From a checkpoint of a small transformer trained on Wikipedia: 33.6M parameters, 761M tokens.
Each number is 128 + 24 x the weight over its row's rms, rounded and kept within 0 to 255. Layers, rows and columns count from 0. The size above them is the row's rms in percent of the matrix's.

# layer 6 MLP up, 2048x512, rms 0.0349, rows 409-433, columns 320-383
size [103 106 105  99 101 101  96  97  99  99 114  91 106 107  95  97  99  95  99 106  96 105 108  95 110]
[[125 133 180 128 144  89 121 149 131 130  97 158 138 133 120 117 147 169 147 135 120 106 159 149 146  93 142 135 129  87 125 142  76 138 127 191 122 106 159 137 146 154 120 119 177 130  98 169 137 124 150 165 106 133 120 136 103 145 124 128 120 123 118  84]
 [114 132 122 127 101 149 128 150 179 114 101 100 101  95  96 143 107 122 171 136 120 132 120 155 113 144 135 152 168 149 146 161 135 112 152 127 140 137 153 146 135 119 142 130 166 137 113 135 123 114 142 122  95 119 124 110 121 114 112 113 114 135 113 129]
 [140 136  79 119 159 146 162  87 100 135 125 124 119 107 150 152 132 152 147 142 174 134 155 106 123 121 144 182 142 107 111  98 105 152 165 138 159 143 144 120 137 117 120 147 114 129  81 126  86 124 126 145  91 109  88 108 127 155 110  86  83 129  67 107]
 [130 127 154 135 132 139 146 154 117 146  74 144 135 119 164 128 157 118 160 101 127 123 103 189 110 127 139  90 116 163 156 140  87 178 142 157 142 146 120 110 120 131  57 135 147  95 138 129 114 159 127 144  87 160 143 153 155 106 119 114 110 130 140 134]
 [136 104 115 128 149 116 128 119 160 146 119 176 145 121 138 128 171 144 148 120 101 131 116 141 104 106 123 136 110 119 161 111 139 122 169 120 110 137 115 117 121 115  97 159 180 120  91  95 112 114 143 155 110 112 122 155 148 120 103 141 134 120  84 128]
 [130  77 112 141 116 160 139 142 125 166 110 148 154  84 105 157 125 109 157 110 143 162 126 130 102 122 130  83 125 112 117 132 146 102 119 165 129 162 106  99 106 170 119 115 189 131 120 107  99 114 140 137 161 142 115 170 135 137 132 139 128 171 117 135]
 [ 98 107 105  71 119 114 125 118 140 119 121 171 122 127 193 121 154 159 144 116 119 105 107 113 112 122 141 191 105 151 161  61 109 141 152 127 120 117 144 112  79 123 117 122 135 142 101 138  93 116 137 101 101 104 117 137 121 161 127 148 103 113 113 163]
 [116 132 148 149 125 117 162 122 148 131 114 159 168 133 115 135 150 144 115 108 140 135 120 176 114 118 172 108 156 102 128 125 150 119 159 106 147 127 137 153 125 131  70 123 156 126 129 197 100 133 125 151 157 112 115 149 114 130 172 107 139 108 133 171]
 [108 171 137 115 154 135 152 153 123 152  95 132 103  99  78 118 137 150 135 116 136 130 138 151 121 137 163 152 134  73  77  92 152 136 143 126 115 140 162  98 117 106 147 100 117 112 146 128 146  83 154 167 141 116  78 128 126 126 158 137 116 121 122 112]
 [110 156 120 128 152 126 126 130 153 115 116 107 134 105 107 121 141 116 181 112 123 101 126 139 123 135 128 164 153 177 194 125 122 168 133 169 109 132 109 136 151 140 109 136 114 174 135 164 157 120 154 170 134  82 137 107  98 141 148 140 113 120 126 100]
 [131 138  99  94 185 103 197  98 140 150 125 141 110 124 127 113  96 158 122 125 131 160 124 150 119 134 170 111 130 144 155 127 155 157 139 164 129 145 130 125 121 100 160 172 161 170 133  98 133 107 132 123 109 143 112 121  70 135 123 156 124 154 103 153]
 [103 133 105 132 114 165 126 144 113 182 109 151 161 110 138 171 132 169 143  28 118 123 134 166  84 103 146  97 110 165 112 135 128 142 140 126 117 141 110 159  71 120 111  95 153 151 104 116 168 124 115 144 143 129  86 149 154  95 139 106 133 111 106 129]
 [115  89 181 117  81 177 130 158 156 175 104 109 132 153 141 147 126 140 139 136 129 143 120 155 123 135 101 101 123 182  97 118 135 113 113 139 122 121 113 106 142 140  91 146  88 113 125 134 165 105 106 163 115 115 104 143 153 155 138 107 122  89 136 123]
 [149 125 121 146 125 109 154 141 138 137 112 143  93 120 114 158  53 145 170  97 129 133 143 137 150 104 153 150 148 124 103 153 121 149 177 150 154 163 172 135 117 109 147 149 136 129 111 157 126 108 129 143  94 153 146 171 122 112 103 115 119 123 105 151]
 [127 112 107 138 184 147 139 145 174 130 109 129 159 160 154 123 143 129 117 118 110 128 129 114 173 141 108 109 181 102  63 101 140 129 126 140 133 159 148 144 119 133  90 140 132 118 115 105  88 107 118 122 103 123 108 116 119 141 188 110  80 130  83 121]
 [ 92 162  93  97 119 143 118 126 127 130 135 135 114  98 143 142  54 139 161 148  76 139 110 119 135 176 172 156 160 152 102 132 105 138 161 115 113 109  91 116 113 111 109  94 177 141 133 108 121 146 148 159 115 112 118 109 148 133 125 125 117 153  98 123]
 [146 126 180  65 160 201 121  94  97 145 144 136 103 131 169 154 144 126 166 104 160 102 124 125 125 139 180 177 162 151 126 129 113 140 157 115 157 175 112 171 125  91 164 128 141 122 113  90 111 148 157 127 100 113 116 175 132 153 142 130  85 125 103 103]
 [143 104 131 108 112 112 136 138 151 162 170  98 162  81  87 151 170 131 193 127 124 166 116 139 133 146 108 126 124 120 122  97 145 107 134 155 132 136 172 135  92 133 139 108 167 115 134 142 140 110 184 153 110 124 105 146  79 157 156 125 101 115 132 155]
 [142  90 184 111 160 158 127 170 132 129  97 143  84 134 147 161 138 119 133 112 161 130 151 153 118 120 131 124 145 147 138 140 106 101 146 167 103 160 124 141 122 160 110 123  96 169 144 124 145 124 102 117 125 148 132 183 126 136 151 116 100 141 153 150]
 [113 126 134  99 115 111 140 139 185 125 137 131 113  94 154 100 154 136 155  81 155 163 106 154 151 116 128 128  97 107 129 111 175 131 169 156 179 151 159 136 106 134 137 183 154 134 134 154 146  91 154 160 161 125 126 156 102 112 141 133  96  96 111 114]
 [106 119 136 103 175 138 121 123 132 134 134 150 120 169 148 189 193 105 135  93 175 151 140 166  67 147 105  92 147  92 125 112  89 111 152 158 172 135 187 119 118 142 147  94 139 106 109 140 138 157 121  96 108  84 111 168 130 106 111 102 133 133 157 130]
 [117 129 126 165 142 126 130 117 134 119 106 143 116 138 165 128 133 136 127 148 123 165 144 150 114 110 170 124 140 115  95 150 146 127 138 174 150 158 140 107 158 120 119 161 175 136 115 113  99 102 150 143 113 132 121 142 138 120 107  81 105 134 103 127]
 [149 113  94 144 161 121 157 129 116 136 129 123 140 134 145 129 155 166 139 115 107 159  74 137 106 118 131 120 112 213 125 127 128 129 132 128 123 142 166 148 160 105  97 153 107 116  80 118 128 108 129 106 144 158 142 144 106 121 148  96  91 154 102 166]
 [146  82 141 147 125 174 151 134  89 134 111 123 121  82 143 127 131 147 190 163 138 163 119 137 123  72 154 151 124 151 131 138 132 148 158 167 170 171 135 139 149 108 142 143 131 148 134 100  90 121 129  91 115 108 116 108 119 124 112 104 104 155 130 102]
 [ 66 172 141 159  93 143 134 133 136 155 111 120 140 102  99 100 143 148 150 149 139 190 110 163  78 118 138 139 167 137 122 130 121 141 162 125 108 121 134 161 108 128  76 191 146 164 135 139 123  93 167 148  97 111 163 165 133 110 119 162 114 144 135 163]]
# layer 6 MLP down (transposed), 2048x512, rms 0.0325, rows 409-432, columns 320-383
size [103 115 107  97 102 100  89  94 104  99 116  82 104 104  96  92 100  90  97 112  93 102 109  91]
[[177 128 137 139 135 130 151 130 142 147  88 173 132 135 163 145 120 131 108 159 107 147 100  80 112 115 133 146 131 125 144  98 115 102 156 116  99 125 187  99 101 134 147 143 126 136 121 108 101 133 132 130 162  89 106 130 131  91 112 116 135 147 148 113]
 [127 113 148 119 106 115 147 112  65 129 142  82 101 106  75 126 158 135 139 168 126 162 145 166 111 157 129 134 121 129 148 100 123  99 124 149 135 137  93 120 103 129 100  98 171 111 133 130 156 130 121 143 120 159 144 123 126 112 169 125 124 141 106 123]
 [ 95 129 139 162 112  96 111 144 122 144 140 132 139 134 122 115 109 122 122 154 163 128 154 130 143 122 126 133  99 109 129 123 162 116 125 123 163 151 137 114 124 127 112 122  95 136 177 122 153  95 145 135 124 130 131 134 156 110 133 118  80 154 147 105]
 [109 152 110 110 119 120 135 113 147 109 134 102 138 114 134 148 129 127 109 163 152 120 104  82 115 141 110 128 140  87 121 113 129 127 156 110 161  91 121 135 110 111  97 118 108 115 166 168 139 145 118 149 126 127 141 100 132 148 100 115 139 111  82  87]
 [115 108 141 133 135 119 111 145 162 121 165 132 114 122 151 111 125 103 120  97  90 105 130 114 107  81 152 118 141 110 122  95  99 118 153 115  92 113 124  76 127  83 140 121 154 119 136 101 201 108 116 145 129 112 118 145 129 150 112 155 132 169 118  66]
 [128 157 125 192 140 126 153 149 107 117 186 111 130 115 132 165  89  94 101 135 127 126  96  99 132 111 145 148 174 106 137 162 150 104 123 102 156 113 114 157 139  80  87 133 131 156 161  96 157 150 118 154 172 109 134 110 177  93 147 118  70 114 128 161]
 [147 136 131 103 127 127 201 143 136 114 111 143  89 120  98  93 126 108 142 137 156  96 114 133  92 121  97 153 144 132 123 137 132 120 163 135 145 138 146  79 142 137 121 174 119 122 156 146 167 118 112 131  84 143 120  75  96 147 145 156 142 150 170 125]
 [125 173 158 143  97 116 128 108 112 127 154 124 143 136 108 125 100 128 118 102 131 152 131 133 118 104 106 143  81 161 123 124 170 146 158 101 136 161  78 137 105  92  93 122 113 119 139 130 162 164 150 120 106 139  78 129 140 120 109 104 161 115 122 151]
 [115 116  93 136 141 131 109 164 114 115 143 132 106 103 148 135 114 111 153 106 147 157 133 140 111 141 131 132 118 139  56 140 145 115 114 134  85 123 113 169  79 135 137 113 134 132 160 166  85 130 118 135 132 122 110 109  96 146 110 139 130 111 102 138]
 [142 130  95 120 137 135 126  98 148 103 106 108 127 120 120 132 177 111 130 141 141 133  97 179 118 133 126 119 135 154 101 128 115 137 114  78 114 118 113 154  53 117 136 156 137 155 149  97 124 115 135 136 126 109 130 117 127  86 124 114  91 194 113 139]
 [119  99 162 145 136 133 113 140 109  92  84 122 132 127 140 146 133  93 161 142 118 162 123 136 139 127  97 109 159  98 110 113  70 122 151 148 156 115 124 105 110 119 104 137  75 128 158 145  95 128 127 128 160 133  98 104 130 148 140 117 180 160 156 168]
 [138 109 108 150 116 159 127 110 129  94 165 103 117 167 118 125 105 102 113 123 112 126  89 153 116 101 130 165 126 131 120 108 144 128 111 125 108 125 121 133 139 118 140 102 150 162 147 107 159 129 132 132 102 120 131 120  73 157 158 104 152 102 135 147]
 [140 119  98 149 127  93 143 112 105 109 131 142 148 186  98  74 125 128 106 146 106 133 129 146  88  99 141 156 148 108 111 109 136 118 142 131  95 146 164  78 129 160 143  87 126 137 184 108 155 155 168 162 106 109 162 137 106 178 142 153 140  99 129 151]
 [106 151 118 119 103 102  85 127 107 173 132 108 137 104 173 139 124  86 134 121 147  94 145 136 135 133 131 137 152 112  96 111 120 115 108 100 155 124  93 158 154 160  89 125 143 153  99 128 164 115 150 143 110 163 151 128 172 120 151  91  95 131  79 107]
 [152 182 143 121 154  97 121 157 124 124 123 105 115 141  89 112 148  88 140 118 194 120 180 136 123 131  83 116 132 138 139 123 145 129 106 134 114 147 128 107 120  85 127 142 110 137 117 116 125 107 104 102 170 150 128  91 130 100 179 161 127 150 121 140]
 [131 142 146  88 149  89  94 111 182 137 145 176 114 129 125 158 144 140 151 119 162 138 173  99 150 117 109 120 118  95 177 159 101 180 126 151 110 105 112 157 121 132 130 151 116 121 131 131 111 132  82 136 114 132 112 134  75 151 100 147 138 105  96 147]
 [114 164 161 111 123 158 129 134 147 143 139 121 102  79 111 145 120 130 127 177 184 141 109 140 158 222 127 157  92 149 127 153  84 108 157 135 104 120  94 125 161 133 169  87 137 122 121 105 142 148 141 163 103 117 109 118 140  97 102 107 130 124 132 108]
 [171  96 131 101 123 126  98 172 164 147 107 125 130 131 139 101 147 115 172 125 144  55 158 168 167 121 102 145 101 115  71 142 118 126 132 106 175 166 129 158  84 111 118 120 129 164 115 106  96  99 102 119 121 122 123 157 130  96 146 122 136 124 135 157]
 [114 147  75 122 113 115 119  59 103 106 124 127 130 117 143 168 152 116 100 136 146  81 178 113 122 113 133  91 124 149 156 104 115 147 131 152 136 147 138 103 117 150  87 106 127 125 133 146 113  95 153 149 128 123 171 158 127 102 130 107 124 125 114  76]
 [116 130 154  98 174 140  63 184  87  82 119 135 164 110 104  96 138 145 133 145  90 116 106 136 115  85 121 117  71 127 112 144 132 129  68 172 144 139 116 115 148 122 113 120 135 111 136 111 126 161 122 110 155 117 108 112 133 125 154 132 124 147 125 149]
 [163 182 122 163 118 138 113 142 156 122  99 142 106 159 160 162 105 122 117 140  95 117 104 143 155  88 127 119 125 110 111 150 197 142 100 115 139 102 145 140 125 166 133 145 168 138 136 169  76 134  66 132 155 127 144 122 152  85 131 123 103 126 142 160]
 [136 148 157 119  95 134 118 122 106 137 156  98  99 105  87 102 159  82 109 166 141 108 157 184 145 138  96 139 144 134 120  87 108 154 143 171 152 120 130 112 131 138 148 111 163 143 123 111 124  90 103 144 124 128 112 147 178 109 107 150 127 147 114 102]
 [106 115 131 146 122 150  92 142 128  89 167 116 158 132 120 103 179 121 156 133 153 167  91 129 156 177  93 108 163 148 142 110 141 145 154 126  87 123 121 112 120 106 141 144 125 133 119 132 149 118 110 167 101 142 128 106 140 131 122 140 122 148 109 162]
 [140 107 129  94 137 134 113 109 165 106  83 163 150 103 107 127  68  74 130 123 141  91 115 149  94 152 122 128 121 171 138 152  93 148 124 119 137 134 111 166 137 139 114 162 138 135 120 117 153 101 130 147 129 114 121 119 152 141 128 191 140 184 113  89]]